{
  "n_kv_head": 5,
  "norm": "layernorm",
  "init_std_up": 0.0211,
  "lr": 0.0024,
  "warmup_steps": 200,
  "decay_shape": "linear",
  "final_lr_fraction": 0.0,
  "dataset": "wikipedia_en"
}
Each number is 500 + 50 x the weight over its row's rms, rounded and kept within 0 to 999. Layers, rows and columns count from 0. Numbers have three digits each. The size before them is the row's rms in percent of the matrix's.

# q: layer 5 attention query, 320x640, rms 0.0461, rows 0-42, columns 160-319
# k: layer 5 attention key, 320x640, rms 0.0484, rows 0-41, columns 160-319
q0 098:506512430541496483570501444528462503449473492487607479470534487477511563537486546523419501405505450539466427409525515468443395526495509467573560444469498478477432428548523538518525374469430537593450515569520520471534532470468470471488512496497446513493453515470553515417516448543419480452498451623556525503486498503554412573497500524437464496486543510557493511512492438597535412562595491500571373582506579462411633370447430500418533399484353548413550458536520558461400445528500584
k0 097:484467487486505469504465447476465496521386552532492422528517439499578490493505589521458536448492513474497519567534567498482427546480439503472507450475475541521517516472515507531455422566530557507429575536491494534519447544450554602488544522492524460535613465425417524404478438507531517512478577545512593493578564506559475480531427580533449466555394552521496591481518452583574454482491465507526470518524470464513591523471445552585557443523438515480502597467541401532501489474579477
q1 101:514586498493514423511592612496531483528495500565501459567355530491487457513448563549579517512386523503474446504599456493508532542518488444537547649470442583485506553537506356581551542517412554576482537456476507452563398486472466480528497503451479422450470534482493436466477593477496522541524475505464455442569473534468490573473512423557477580463518504496545521538453582509477492503480511446497491464525498493588427503545505534462483487519478543508517428524493513572549593502511619
k1 093:517529539441526561527477553464526443531482542532551472572563630405528499489454502556508489579449548455494523537541497537462488541454571480508502535485379508491443571509465490530465533486397519530512508469531560534562440487465466441535465531540493532395437476484465452492557567444519556540463507469455592494469427603519502540413449505472494538456479541315559495464468506464541462470532533460403544548535518478607575496517595407455426496525441474520387509469519510420472452432537461
q2 097:518507562486552481417500504552600490454475464459521411493550450490340556469597530489518546606493468530496436600508489541500568528503462530438477507468530442507473552453541488448527526478471561514495511490462483459544441447566407466493532486509441575427455505492505493578406454507490530482475434511506434474501428538462528432461507481454486554434518411506546550572530507544481501544493442577527499460514429533491536493455460484525480406519587471490538494455524460566403411494472486
k2 095:576499498481479551530489530475436551503570497512418416526530429464414585478518434555534495547476499564419395540518519501458475498419459450543558543569541483509455483476428465494556518489500573528530430464464485491496436481500576527469548542554459596433457478481479494510461473483492605450479524459567415457531525471466462465519425516562531446575452494517580527511502525512422525459511540611534471522418517460501446445471540553513589447629517515519495500430450456487499453501469454
q3 095:500601463513484482472500478514539482610474408452595440474439553416503503474425485534529429547508400497501507476547549446397586561524560478499461421452501431522475483415476465498525450532465457489486537532424531556405513460519442494602464485471609467561502438488419415453466564517479495592515472535458565482459494429519525397490566517444433495617476498552634554467527457568476609504574483552620445504494502581510501568386471404521549450460517461405525550393484537529483511429403537
k3 092:497617516487502447448515501495498505535505487478502510514432487433421534458447430482494415498477591515532463539501388452476630505534525503546426501493480428572585467522521410501500486581434494443483493532503529394440481472473588461413518463469535438536511455547536523487468562477472517549459484528460431418428549513504519600484457540485557570539452475462558486426429606551400502477439555521463503451503496505506489520433554503492536517472477451463507585572476479497496499496564482
q4 104:516561494585506532507517477478556407497446492415512598494639514496443532425507519483576537584415384414393583410533486532533507407504489552563471565510533509597585543521415436613529557498576551521517451506546485524445545514455527481495554605505532581446550556592396509561395537484542480526495457540537543423575362545463559558394570531470497478433499490523557539437490425584441532476592570577507597451520476568514510510492501382469504511544510438477431509523560526543540470559511585
k4 092:523393424516517559464478396478513409501484526331582491490557558506545542466573540490563506550468471548543444493464471519575504416470471469454434500492521485572510558431508463551536569446516390417536576497584452437526490438504541470442495556541546487521530630540395525513525492422481476564538481469491479441544488485500536531592571479506485516486511505494512433502513516601482589478545525580537553500492562526465497476501496518454586484457545466583496470523520443519539529553462606
q5 106:396526583501525526474496541454600464395569420491546500487461553468467530538526446464452503480485488496456518482580425511441453528608423474555525618490447462479475439541582512510499401455539540477443391532509501521360548436473416594487480504445512376423468559470484468547485476481549560473430531528539501519462526584461522467492576444518433538491499459454480585538481446512437471491465444471485480454510580476486478533497505486533456546574437451475478508477545530477502493514468482
k5 094:404412500584589433517489477493612458455499540570443572461517406548491487476616391457410442445488498472492534448438421461554447529469507588462585493430473481523552496588543595512542507467498519462491534494566552614484603444657538510524383420597531454409528436505484506580470505488499555574464440615536487515436419511479566533553411432546508518565510459402586513484467489457439450516539399536526500487581500413516579576452525493428424477515437476456522463516535465544580545459379470
q6 097:493482551386420495553394539581470573571519452497533494461549581577489473408551516486461542482552579464429568491549500469568510564469478482435465535452431444459463535407495369448430533419551526467540463457504472480489475476491411442509559458503484465545541508500515439472540377571515549511505449601465521532581572557467563492515432589511507511565447541548452473549461515484552485472477528531504529469515431440452516472497475566585445532552509489514582503446519511514527569492525594
k6 095:539461468451445463506501571538573439433589536453556439500517568499556532530471563561509522553502549512564541506605559490499526512489486555527518571510441484489530519446590405488474509450470540418518514519537544489473493473548484454420470431546505519525421552453532575497570498465617461463587475535456438579521442420482529595453455547493558509597619453560534497462459585486530517538541586388548493603465436461444520505409583597485508434500557533418520527461439533598441518444439554
q7 092:435474401433472580543603434464476501520410398565457553485555534537589493560543481564390509475542502469473544473485488462504565597495475470370467546538469452467440514538484497567441541492462504431673409548484498540479426456486545531532543459544552623609470573497450448465542470531401433510490449522531501617493482490495465463473516574427509417501498503586547462580537488493512486496481520501570568491480491441486542445462426441482475492475493532553509494422464484444565528530537530
k7 089:467478509432448511479505432473493471540546505532524554557485527483483433439510531600464487534527466454561559489452454391454522474473566481548452497516535494539452472516549499508471587618509501516487507512402517482515486508520483463597525477510504553473432543524556583538618510526502456509428550569569493552500581454506496454474557490449423588515502489577589454433450544468433490598657485536479460594541477440456554537521471430549587541498534409573524539498475554495528429486546552
q8 098:576537542547596571544427461545416518566524515553408540458558471478514532379511465487597462484447457458417486518474463587556560537559524467532506471486397548431499500462527467585465483451524558475474607497599436525374541567469525570433521521518529552513490469519553538523493633449486515445432507507499449523561548497636415537515479444558627482504565468495401510498495515439474563428450451454465427542505509579418488442519536522470458388539431545519465456439496407545518531472491501
k8 099:507533563502581547507410521472493564559512556592470487575511455507493550489421565470497451578538495564482542543454562537490488554505529435490510508546547499565450497503558446591513443364534511516432586465606537514492530594427510458571490517414461475481489530564449545482511454518623475502472526512409516555540522393568499424510528513425517520515523594403557416570574564465426517392485425495464510506503467553525507457547449511555501506492432519466457527520507381521490480466417534
q9 099:495501460478532563475478529516416473469525466447425508652515467482480431483510420557501530451495488524508490512417470559564493484490567504446456506463522524450529421503521486534441487525499475503454498515491549494506632532498633539506458599552491450491458544486519569508573480519447477576502538566504566492404411455486513547502373500526486532480477500397416524527480626454548567545570516469523457456444539492478552551470406506480491541450611545539432504544546517481575474444455578
k9 093:447503537458442494477554497509426567518521547400540447552626532491498422409481543471535500497497520492499627494423498448538536471493519490444436579495514541563454425538498530527450419488495394552462493546551488530444501433578516513528610589507503401436454533486426559453498465499432521493508652566456554588410565475489530431520524479491557510453533433327587456465559527402468524448476486463565453420469386525497444557503440562457466557463477564533533503570507533521514571503539460
q10 094:470448506570581440503507506630513419594403484517555597468476451558479519400472465561514370492495427495524477510543517592472487563541440561578576461348553488513504472558590517491497509600553448531479595522475442497499547409549529579529388554408535568491506484468519477468486412489570559536480496544526470539563524486428511590504534542442518482552436453469416572525472486507570499580418543545572538535460479632543515538517515408552505502501457490505428535568405479400422433460497505
k10 090:449483510657511463453469452521466474509375461532561463462484584477530578406494579474461506458600489524510457623497527538481446570547517460400452542492440582425554472473492507488460511547505479456596545399547444513566488548490439599528498548449468519555504505491599463536458467476497590525582538520486542448532582460499458547486508535469486530521497470531472547508456555499527534547537575545498539487518431608443462491407514526484486448492402505458512528551487453510440533480495534
q11 099:508517540556450442486524526550485479519513509634549473441447403432546546432507550516468546474424493561460471514578490520573431411487557498502572347485478388510528508409455372546617506450544517542487536545482489531483549504530515549428546537508503456480498517443536491403617496486537472541481552483549526376496518497478517465549573557556467477575409489605525510496432506465508455480549501569435531466476569550523394515515522625463455495528395443523512524542547425481448454553603550
k11 091:475472560430367409572496451494451458445601504576582458552406457477530479408598478441508526543522539487460489510509539525484456445506477445542544552484392516536507541576499522515534515429494512464538509393485496435581504461480559511470451506489492459499532502514433511502574565622521614508527471527484478409411496523581474497452489594600488490619476574482466517507528462550505523469521466501458514464558559524564515494500545462462444476410522428491502486459571516481304514550584414
q12 094:520597502454578579453422556509490526512457521528559515453495567536566498455469457395562526406574536472518503495455420562407450467505527544587583508517470504482424519511471544480510578519631496406480442475525435418509538508425460490467465523440546510557591487456580449470439464504479479521457551566435497458504525501407491489521511460522480494455495562386474482520500517508568503449601571449539466531460490538441406483537529364496507494531513479449524540480577571512536508522457542
k12 092:510521512544560547450468511556433452454454455491495508519535531482480556490533456493526454427544554449531569565511448474530514553553553494536512434484522517456604507525431492503538573503527459537540528537479488507458512531386435539486430451396536588517569567517486372474433531450444490480373464492459506432465454491459505582436536552451539490480471557435465451486570534458544518575516453426607414568516456571537529563487564462529454562499497634555503499610490469464554540521406471
q13 093:534527552581533494476437551552498476552459431462533463496528481496508520522476530482452536398465409557473523511580540486500422495527594545475487390505545607422432408521520515495585483489501531505516552430559588540425466413429506468530523524509540502474458556422466484415537559494450424472474477631478514557521565472447531525541481482491420481521578472453530504529509497536467492445563610510461477469479550527470426472489508550481426535438446480463535571482522408559571411515477426
k13 091:529538487534521482502491635451517516486483415461466555502480494542448509471522496497408480472399499482610438520487551509568408425518565538465494471422440518575539551499455414533510521507475583536462513431437603506472460467508504548579477522520541542436466518447552528502560554533565509473482511482474499585552508478502523490483589524450549460531539473485457506526477545478597526490586573528511419460486476625587415545465583560495491426548467422505414523573423413541515512490443471
q14 102:501542491474395556524484567505417583474549529552508497455571490479499582560586536440529502450524479576486533425492505412459524504456388488548484505502481442515504508493480511455501579506486464491475621488473514548492479466524549499489530472538488517572505520532491540572575545560512441545461506541507465546408498434492378522523427525545535511499465474587457472495518407564450463527490486482403543546396640409511547430445481509455476492542476454487469511535542472399577459466558439
k14 098:509479502518522520473555519594457582514481476524506502410469474486559581525466513480465452511543553538480587421568493530549559484446536463513567475484496501510489485571572523520388457449484544467511473415443475564567533513531561495512421508543462463472507490415590597500481490518560511521519496493577520570453456542584490442521517615596511543543530484652501523558558508476457544499544423535477579526497593453418551401436539505504519593450513499521565443571494500498498516481658462
q15 095:534553444508381562419450478413501523554578509501579532567530491469584495497500451511489512480529541502490559575530399491475601490450504549433506482404456486523488514480493483537468506554514454470570561481512495598511454581478460539535479532526471528476437457472504459548512465475561458499522475534561483532520537412528534419541513590514516514459493530551513458560526495481490457509493551583556553558541414510443464516530515456548570429524457461542424497475444466580485437562492510
k15 089:515419451534489489483451448481563551481518482480500478481522528400536575457522479558475502461500507554542567524614439454445513480506546540528504507483542485477564487544477388485523534594519445434533524506532464568497465469443475495453482465541422414569411533488515570505585449472549504477535610489548460595510536476494450550641628522445539587541423515446544423427467468556505545466468491586553482429504418553560440496447443483430498535477517464447514456507465428405421443480511557
q16 093:450492509500395472580513519557482414514465486493517516485520507430457522482496477525471511474554544436451580502507588529463545438478573476414510545549551375501437447475415503475506527500481484519557576531459500408613481441620521488494635471492518514551526521468407501466458567570531589442348465512448494507544438528380428510507419455550489478427473413571429525543462486552513568520536480482484430481435528494562457539385420508490497409526456492532482509498400504507525516523563492
k16 093:538481529421488498535569529541542462533418510552489447447482633529462547560550476457489495468533544451529595556522447513342454460440591485495487520466570385547628506419469495522414615510483528511503462526531518444484469490576484472407483404527515438540516522457393479453566595472433521505460523473432393532537530459535563477416507470514527464493437386519477482494429513484473483521457498509581546513611503565476531479463394571595523532426532508498550474517528523551547526489607484
q17 097:462505506518521395577568462496551466511584539456532562512474489549487534535525512399494535515550499453499512470526490506530545491479495466472584598538538556527520458575607432463479490469483545510402518456474613420522409519547508426516632523476513570491536484532551409528502466519548522487530555512514537465567571480529597420474422415483470542438451568537584476478530446571504482460559500490461504436519534527446421529509521470468494477547522482469578515519522505515438507507544521
k17 095:509522524505498517578506491507398458415532417521522559451478497589472461499488527340449471521509525459493564530551429468517578470441558474513571589520430555444481575599479470506516549452506489494472547448462525526460499483468573502553435511499488512496479490521519410500431524457470514477521448472518526486502494421505440541550479537539558534500417467439558483448483533484634440567513520534513430526493586520499448447530521525496550525514494485585573438504537520471454386425570490
q18 097:489565541484592542516500496485548529462521487553547514499381472423401477576535531550476526450511568505513523547573518569559577443457458501464562497450529463469453468472563493526524454477494510431440425508457483557487497455540384546531548569662571482567487487495535461445444545499472491542481442550462483365457518583564560503580475495498527500505539499465482501450414460503471576486459542482407521462486492455524468479515481396486501579426512518486461528516498412463601506469532599
k18 094:548536510448518542592559533420434498466538496479488527467496475580440491446453494519415486467534567522486566551485511510489476460465523459482489479461523465532481474523538428526499480559466519509488581521468420539425498515619426537543558520525490458496511402504425446510494519558413470465559544509437580428493535468540466499514468436544462472470561506462463418419494490437433532558498560501440482597517587549556363497457500641505457601484508474467452564573508388402546435432468515
q19 095:593493539456508512593516517466537467458472486365459455516433460505532541502475449446407507500479531528559494522525454471524429589523456482483501490478560572381489554529419433547468573420447489569481439516560577480484488551509506481446566505464414512536449434529445437582483548547463429496536555497522489501474494548554526537486515465507527495531519559504575507560444573483562502521524579432581477480597541474476539584454612538453412552527461533577555397521497485534455488513473547
k19 091:542575586485538517487546466560574464447543491502424580540547556506441501519584497507470476585480514551474474533455466476480499499518516580425540557371481513493413493584565495500501524455499537510525484513472541554441481509459439510495366493530496444535484538454555493496572538538488530516456514562488477440500432529481471484489563554455445571403479463480530544560484459438633621394561467507490455422510492396531500486438464476552516525492431569472408490419549474562496467432470489
q20 099:524424445442559431499428517466549437469479539498477492501435450389437577480438549492419530456470440570492538521395486479594517505549520447561623453449536563441440516513459556478393558525462438482450413457497586467518493434443524480525462437479565508459496493526525525530538478501498479534499511444452411533448466404526494609501505564528516497530508504513519474564523419523506444459459452557355540456548474448454394494482475640532467577554513444461497437497487428438514598516587506
k20 091:447476478426528514543435504492484483451545487513434441505412418499394526592504596531507509564566459518500444464464499595507455550532429494540534493511516499485498400543533463557585512619426537547454408494495547536492517523441481524409539444508528453476440451494580605519504464587523459523471550465507518482468436491565471535598489533594473459515475525516491616413495397534491497439510442519497493566633469422530467455529481547471499545483467508425482467471427394574587585519471566
q21 096:516370465549518525475529543458457463617460549520465584520431469546408517440502603498574589511434552600381496529460476491549510515487483513482481516489506528456491519520509512571481545546476511501376431472522570570534536411503470459590536499472526471474527489573520425440478538504432505444462489571508432529479457579495520563550505533554476473474438516498485527601424604474515508514592550490413471525481483475533506539559578442529418482482495520513540570509573561555553503544494430
k21 096:476456564474563520458503516497534487457495561530517488501446455490439595477485514550596441540473510558436415496545488484476415625507448502525496414400540396412484539518525508503553522471451530452481482494557522535490534504478582469518600538509490511443515447475429533484519509443414447439531539435514477451514493531385497532513488561558528512504450438481474448549488566485449412515462525472494399396480559447504417550479502403512433530532530548503466428576590519405545532570437521
q22 102:390396377604477592487625466503529563504434500488469477521563515503519457468530520486489499462474484462568582440444542507490522540442504480501519455474548455476498522470501539487556489516443602560494517495486345438532431611544493514576462497514530404510392446485569528567543465565366443487475473471514453503446503447563491556497554534509485501530537486514448452502426563444460552456436466559488556519580501450508474493531417443514490615534326459487488504465585512503491493514530553
k22 096:543397436497601570513490432484491527531475472486440420434478406528529515453537524528579618523529535418647469437481631577440433505401451447503479426477499454538448496450510565503539568580518449543524435525490428457541428552473493551580492552517510482455504437413503562490605519569426523487442528535610439455464474511475528446553451515478548424512553568450441506476490511477450495473396454448456521463531455543498458478523514515409485504505469427534525497519487510486480563484604484
q23 101:433548376458488377469482553508606422497427511483480513496544560511492461492494497519545496463520527462467464484516533483536431468554523550426565521494495507557546552549478490508511416604469600515471597498460487609578535493540457573551537471463493475500475485537476464503583491509547489485486534510500438505431474595519598479476484533449547566475560520526587464454507484559480478529508458512485633425538433455436521531460471493541469423502502449358476603509491580557501461504528492
k23 098:462429480443476513515506556545474458544485496488480537584554517538507488608469459529522563576514548521466415451483482562512417464535458546536533514471475381528468441483589568474578470468433555498569576557565532506540491527526489508480490495527490586474551500437553538488460568490497492491526444511522548577487464521462508486497476511501558488486547481548405520428634487573466470511486432496452605565480446418500537494522354592486516434406512411458392513489540533537606563544574542
q24 103:543474425584469509428513573416563447545560514572409554508522483403430491459500505459496472543556446582555539510473488475556505442509531608436499467488524486602462567509536415516557554506493495540546441519551498459459471509500470469446557503466495397538547548439469397464466587518581432618430503430427475632506532515477379427609528474552550432458531438559462513450529555521432455534511453546507464457398513525553531527417472450468483524460471580508478501503526476563564480499501518
k24 097:578543552564490522431490508452525477416531458477417539434598478504395438457543492482499467533476448459603472489443561566428509505524422548454473534504471572523484634506508447455645523559454494520484449422434528417552486543511455487465382541432482486433525464476535384459530570459557484525435438490510545539459549547466538461531551504486516446525436426577491538591493513653461417381410460476562539501516475545513499430426488461483591594493499591477511487494552496524591567452468566
q25 100:515467429454408485509445577442428559548495404551596505528475514509504412522476569541477482442487498368498462559567436492504496635426424516541490556510528516436533554523542467498492370484483483454502550471453479384525473455509505431514592399457492578569460470510501493622539541553525432467516526512526479508510453506476609530455497455549501532510522536479587449493595478436446564500524389546547466446429547456468603420493469502411510534498431449514379431484572600569491478427574612
k25 103:516547499537480512564387534508462515525521437513543404432467515500554558469551638530497517532496507449449508556555412539426499467364541466463482465482490518396424505542445463511486488481439462459483525446555482512539509448522479581529521496471462544526535406464456407467581586472483468506528446585569469435601491463433470435523542513514544565548525549426461580583616427587384518495575508608435502452602587417509579475478467485396562450523513494494478519544470490536526552481565547
q26 093:465494434537449516448540440548504478635515504573546510502555503549420485498431599584439500551500538489538622506457600520461464517580529446447531501472554404497467440505520511494479441535505508531524505492517527564545520424530502483476483347479531505521468470504470484361505531511508427505485537578488511411543557452497467522449433496496566444509553468505457439523518497546548485467488416429539485523595524496464508430559379550593473568502455593571429495416504465533482385557482499
k26 094:526515546418483459554473526527506476565556427526565530485562524424510549456505537498523392521571547385540460417527565451520489464502456448516538496472490498393548501498479527557473426530476520609630417465550661482495531381465519477555475398430582484502559513540525581508485504506542401448521523453572422395514568443446488511452441486546504498427506476467458519467535576509591533518529505430474571485528477493573500397529477577533453508481432504491405484485557486504441551523520560
q27 102:526447495507510447519389484454470459534549419537527532598509525496490484426496459466542524471489500483524543450534543525497543475540478573535485509414490605420519505422476474471564558482479474586447489417525575544459422528461458399502511383536494663480470410484585550499438519540500469457447422447482506448467486451586484525524575519479564517546458503534518514465511519550605484491439488532563440539501475532570450574429601597563463508516614521478425517488487563520461647527537535
k27 094:570586478474569610588483462452521446511435476441535459516500560451386513469472512566547449547566521599486488523525435508473546491498543473450527478559500466540433554453474548551470462470579447518536596549494527551427490541474439461562592424437500493418528506418532517538514543523499451475668537474428455513502425549510483472496578538553551477472493555420613430526597467464487395515469569523526456461536499558499510407522446489652511482497441479417593506484489463593444591487483407
q28 101:568497424493421483587544427543438509512423391540461389402433491428565565522460481437549483555627451548586487398539535579406432463455451476549460445474395591468587469521515465467506540503520501444541547469498571548574444535536434495507445511498485472503565540394530529498424452548486499522458539545521420488495436488519468495460460565437420536485564531501466614474496473529566525622503448589529608613548547401513491494524507509512486537554497501385464470481542518444422446475507463
k28 100:502514421522509510473458442577476397572534472483541513505520496462594519546470542561532517422556521478497409468541451446447383549522505436504460439457471541495605588509507408499540509466500558510499578515376586574541474496532421562492442486537513487533556483475552516479534512475621542455523580468466427523495462574449525473432524527448444520418552485562506539436474459526546499561442432473491557636578540495557432379558482396563479466532533546442517473496484506553457447479478464
q29 099:521390432557594465459552448518496503488470517475441457576561529512570555510477504428480510514505458460438487475431486462555424469481502466424483489491508507453418564474471600434470484463477576552533479492509399495531445479378487489459594426553470507560497556540505483517506660525509572525522474491655594487503535489455523469584476443514461520590467471486520452442430506488520532469544571501443492601481437532507496546434485463635482503562542487440449465591484503514541500465504529
k29 100:476406500544557455426566482517537456433605461504556543476500395538408608564467532485479552424556471520468491477388571518441543462451435449446497492464520416491522481499429541501565505511471522575495514461537445476493491499535479518464515516487537554541507498532486539527486606456485519525500567639564520548459527526555450501438515469584338521510548449527465454389508481571456490474465548571491530564571566435487481564413499517495551502529484537490489494478512425438584497462468490
q30 096:503523411503439495471558536524489504508466392469444469500510483463465448603497441500475514492507470378537546505458510488423534560472490516516478387515542548542498536477546405427451505469568436540554423436534498510471491514438491387452416490482488551545353501528523417512487550511472454468561402467441492560470574529425445574565442412482515535473465429428419538471492521446578556531548493489507545519460498591458534482442554447528547511611529443577472574491481457598490477435495589
k30 093:558405464521519423421599462447540446510465521449477510509503536603478585493430490562448476455508504493597440429541525499551496525470483591512480511441531470491488529513412478473483536470541485555529446489472382367434486479645477464451492433492530520445325472465479475572410488386493483434543453469455440607509478539522505495563591402531456531458490465524433532500461448525484504551530474536452551456580495548467516496523466517554519524483471497529448489514445464453470577549534530
q31 097:557596606490383455556579517462508397462529485549449504473448544577502494556526514530532470554510487430450458484425516604466537476461581609500559453513519517426425538519437510537479521501531527448499555411523503439460512494467492497576567541528487497404462539467492505499498518551505496360534498533481449362513606414446484543489498480420531528583507481545495488524450407586498507548479513567416452523486457508530515523602496446533482505531515475488457504457573440435477542378480571
k31 095:507664491497505440465497554498401488521455533492601526457383556609460534523516478553465489461494494601503545531535541534502594471462618564493429504493511464502370427518471523651489510464516532508452483523404498589422483475479450542589517547494522388521480486483532449488490508490503605482552482474491441382527508542508532506471452426531493453576559509582505471542402509503500461576470537450538551524528468432531519509488484442614479480545475571563470507581535440452551496375447513
q32 097:570494480512472494477468519430401563453452464451573611501414524506493591497563508501473547482434501557425478474486528545556474483510507503506543453524412546467518609439536527446489569507510388511493481472406451428508565462464571488399517533464468420391498577515506557508453503411467506499531525488454492533553503505516554476522488541465503453537522502479490487406512516412479551555582444556544567532535535579451562546506572494416514421546501543534484488501589424461478565551538535
k32 091:596444560548436397486509591439516503460493518500594595545433440453493557481533534546424484568471538579490421516491565569573474521483425478464476540555418492567433527542476535504427525538540485476489472413483447430438583459432462431427460557468433443465526461582492551493441456524483529518540490532495488412466581521411454495564517537475509560562549481409523547452526471527442506458606524511429486416577542544364511600491516478520422470512550526507509446566529441513503574540534504
q33 104:487481425498453487462422450521543541492496562482497600537525469456540580479511498565452558572518469489411538495524517504527520474417548508488499424449598416474498569389505512533519524527477563426558504561530428510587464479565527409540525502482534483465479513543556569479524581507464515426482466546455460535518509439516513476527519496568582432542530419553372529352485495465464540471498485566521499499581501484551440484506501571458518408549523583676491553496443503468423493477475517
k33 098:552520440443482526471510491599393595545543408386469455530502523481458542514547525598459557541464557475451504483608578523577463568428502468542392448425575401515466490463615538527539456577486436489552528524502395492542520425499577420499372465527524420458296520459463523481473508504463544472518513569535476443486568487485583483489536549547591505526528513556478527398440432502427442519553422517456482547520539488567491463508555536546491461528527498601488577444505515558525486466501495
q34 101:447561403488492548407523610519513497511464487515522543401571508532474557474478501444554442539453532533524529479461581505558463519521382509469464571451493543504465506451438466506485435572614502474630544534520469438449524471487552529433432473441504532510541542456506491627502534459555534477460402470511493369584461491489502538501546560516553581555564477515517489465471508566471469446484574515491574440468566516445484421397453495467454511593530542570447523544556525559479444471558550
k34 097:534540468444481510468481543439489427515441503524503426461414551516496568498520419482463539518494479552526503516480501516528545525510573477467415485551475393539515547508473533503524468491515555547579561438499523384527446434542536472467536534440455492503533546482523595630502605470612428524467510530478497479459540521459500454514604617550517502503535425541553445420512571467532551543547513453492489495549426529459526489563460659524435481466470488608555572536523542524526570575476509
q35 101:432537489526482371388526558543508619511384438480545528489448473596479545479472515452476462555422498568540437536623555490485464392551503493497489502529506543576445503491452535532412475497556571407502489480480398477464482485463614444524520574587438493451512499355450476483415455445500506537525477456522489418599516565450492462505456497491429511568526577479585506541573457409434493453562479456527394542516632489474518542442562435456481535534497507500492447501508477460423414450465556
k35 096:492601490474416427455490536464514577473582470504507478554494538482484491418476398469433360517458456575432519493441609576553435416511525481538535492561507549516424505496489489549575542534514492525459414510442476389472412510517488481478603523552490536467528524402446467470453483524479493485396495431593473501460507512438482508391557441451496578456571464529504452521519483520461533558518600445453505556451466582466455547524521427439473511476604526540456502433494520504571497484442474
q36 094:564503495447579486479608500545570554514550464457420457563518527569486540557536521448430584520500457463446485549439491383496615450519458484506590589540473571519496528449579497478527515534563548524458566467445448414474522394528567557565502454487502445535454511518464380438431492537563468511515528608496456550467518529467481460449471537490497561475447514549439390520476475503425529516427519509450569435477494540608504531464402447553563406429476578529446525507537506415520536534499519
k36 091:465531418485418546487458532569389568505490457508512465513467537527395442563433435449540539504535514468525465537471457440559469571504500385606550549462576608480397541561493515509511512524523526511482621512415496444485549492550614546504496453509474457570460524470552415432450480488547497474522571533470493511527472475477590619512485522507579568507458482561555500458538443455455431563495489544435492545541483434496518516474484527578483488598480511493489501526496621455535415504394491
q37 096:409421564557572409536455454566502559545468488612415445500508610635418547476546527483499551491421417491479520528468358530548532456502432504510418456471477446517506541587539477493432594537533422532520477667434548436422442456528470536469483525522480503497442481537493446489536429482410542610505453566529565462443436474491598577551428517444550578497469458520566548511387532542567467478577571427499642444456472529449473398438469464532509505456456440576507472525488562512510510565496561
k37 095:338456555495479520524481519517445528537448475509582515510492520461522459473555421423521544409484493508489458616471473533503439493465543474479427512593430559450463491559474522565424564516521509473526395558451546428513441481468492466497559493493582554466494485565414530549466441480538463573510528543532509540531524496428538525508464542444521467487513578596517472526440522523491480520493527521524596479458529439501536546443457535458500471534450570505499393557531500463479484518437459
q38 096:455511447482508478557601536482458453540537448503527454494430545439474498512394460423507500529440512474486449464501459429494495497467455403600442503552569516482473419441536553552493439440451579441468465510487518502479463546439588493486525467472513497509495465474510500472558476632518435412459510521399490495554569512594453514602529426545507516523479550522475446633470595557473518459499559547471543472557470462478502442581532480538465448410472457536520436362618431567506575485478518
k38 091:542532413528548410434570488483555465529595526541595480455506479443432369466460450536486493490572566624590474477471503556479482531389532464488534424618543471478532503386598599479511507443463500508506516564482559464598554525506620473624509577473480503512564446512485483457581550438452528499455487504499479487488420503459469447470524494476440496569554490527466422493510558475555562530369494419490555479462419504492404512448584563504586555463492608374482436448546487496462551535453515
q39 104:525505464544446579547569466557477521566454516446477473556504460545474497498490441502569503518522485459494416443480453441498482567440552451518386509503561500531463497620492519489475362484564490494521557478495469527481592507443486463483448491542522599392496450557465415444544496586471577540423483468510456454551479552495517411514526489505456566494499485567492524442436494504502494523476498467478505446471527500420467480483522456502535450357533440447499459532461543444562536475481599
k39 095:466504436464444511570569494502576466574593500487549572427463499547533556464457411427511569462468448408492528537544484496432496513524458497472538512547532457509458559527506509478475523489492476505549417503514526442589507499538466490532450407481533537514519502515488476516494523576464513442489430524456494551535560511477513383515589423564525508464572504629517488457461495505444556479485503562531543499508471504439491494472485460527481489481493405541482428585491438485562521575412535
q40 102:594470510627550408515553514557431483527493525515478492460498483472515529518501539532491450408508507492528504461462509469494455516588529446411538526580461532514484528472519492499575507515525523492505464467454485391631509480456473433404583456545527567618567404528517574527491601459477534463498570448580491551482447517505524551508562395484511510528464516496447464678564617513502543610447501526461539565540357522427430455508408562512497527478440560444550426421450502369515482410541526
k40 096:511561562485552496374483520576450427422494599510559598498541514453490488538480630509498486504490542449522573549520461486507458532462564497507449524535413509437607469443561505432557551534563448511506487610505552471566653468408522526492504501493526491576567545466499514509504568468439405495428555451525472475448452440476570577513539509435510549480555590454550464455451468435507493527539471456383495511435514485529504536526427493480485525542513522465510514534520461414495409360408455
q41 096:516503533417480439513546504502516567575579465509495425513448499590531464519576452481526523530489486541518508470522560600494529484439387505537483469389494442542417448460439484411564546524507450450562415464443415415432499416625578506470495479473496483383458507508568520476452536471557558499556448512462498479431351503638461566439558516589423465486456456485549484526478521499587580493508515456477500446489454497547541422524431451514481515480489465458546439481547578516527521448414485
k41 090:514514502369384460533484577603562547575520472456598512439536490463460483626445422497583507499584481441536457558570434510506528532562549430492463476436481453570474506489471520503503622461589485480443446435519443448510526443529499502516547443499513498480556476488474475500498427541521487474525415415383390491445543529533474534550536557469504436491513456403475513494499572420545424496535473552455400551493495510496524448464565462434519498464492510464509537504556457452472421451432410
q42 099:434503453437595533486506592511472500444410431467554550463490414532466462479504421435540464430485497487492509440426558467600411508467702462466489453570499471428505393462502555566407529578494480473409526497516567489496545514449528545496485436550516539506519494488545435500388391509522492459444500378584500465510491508517476437473560523480512523532480518601552523480497380443509485555510512565504521594558564514421395574612499544467434518545401488572612433505421457478550542470455484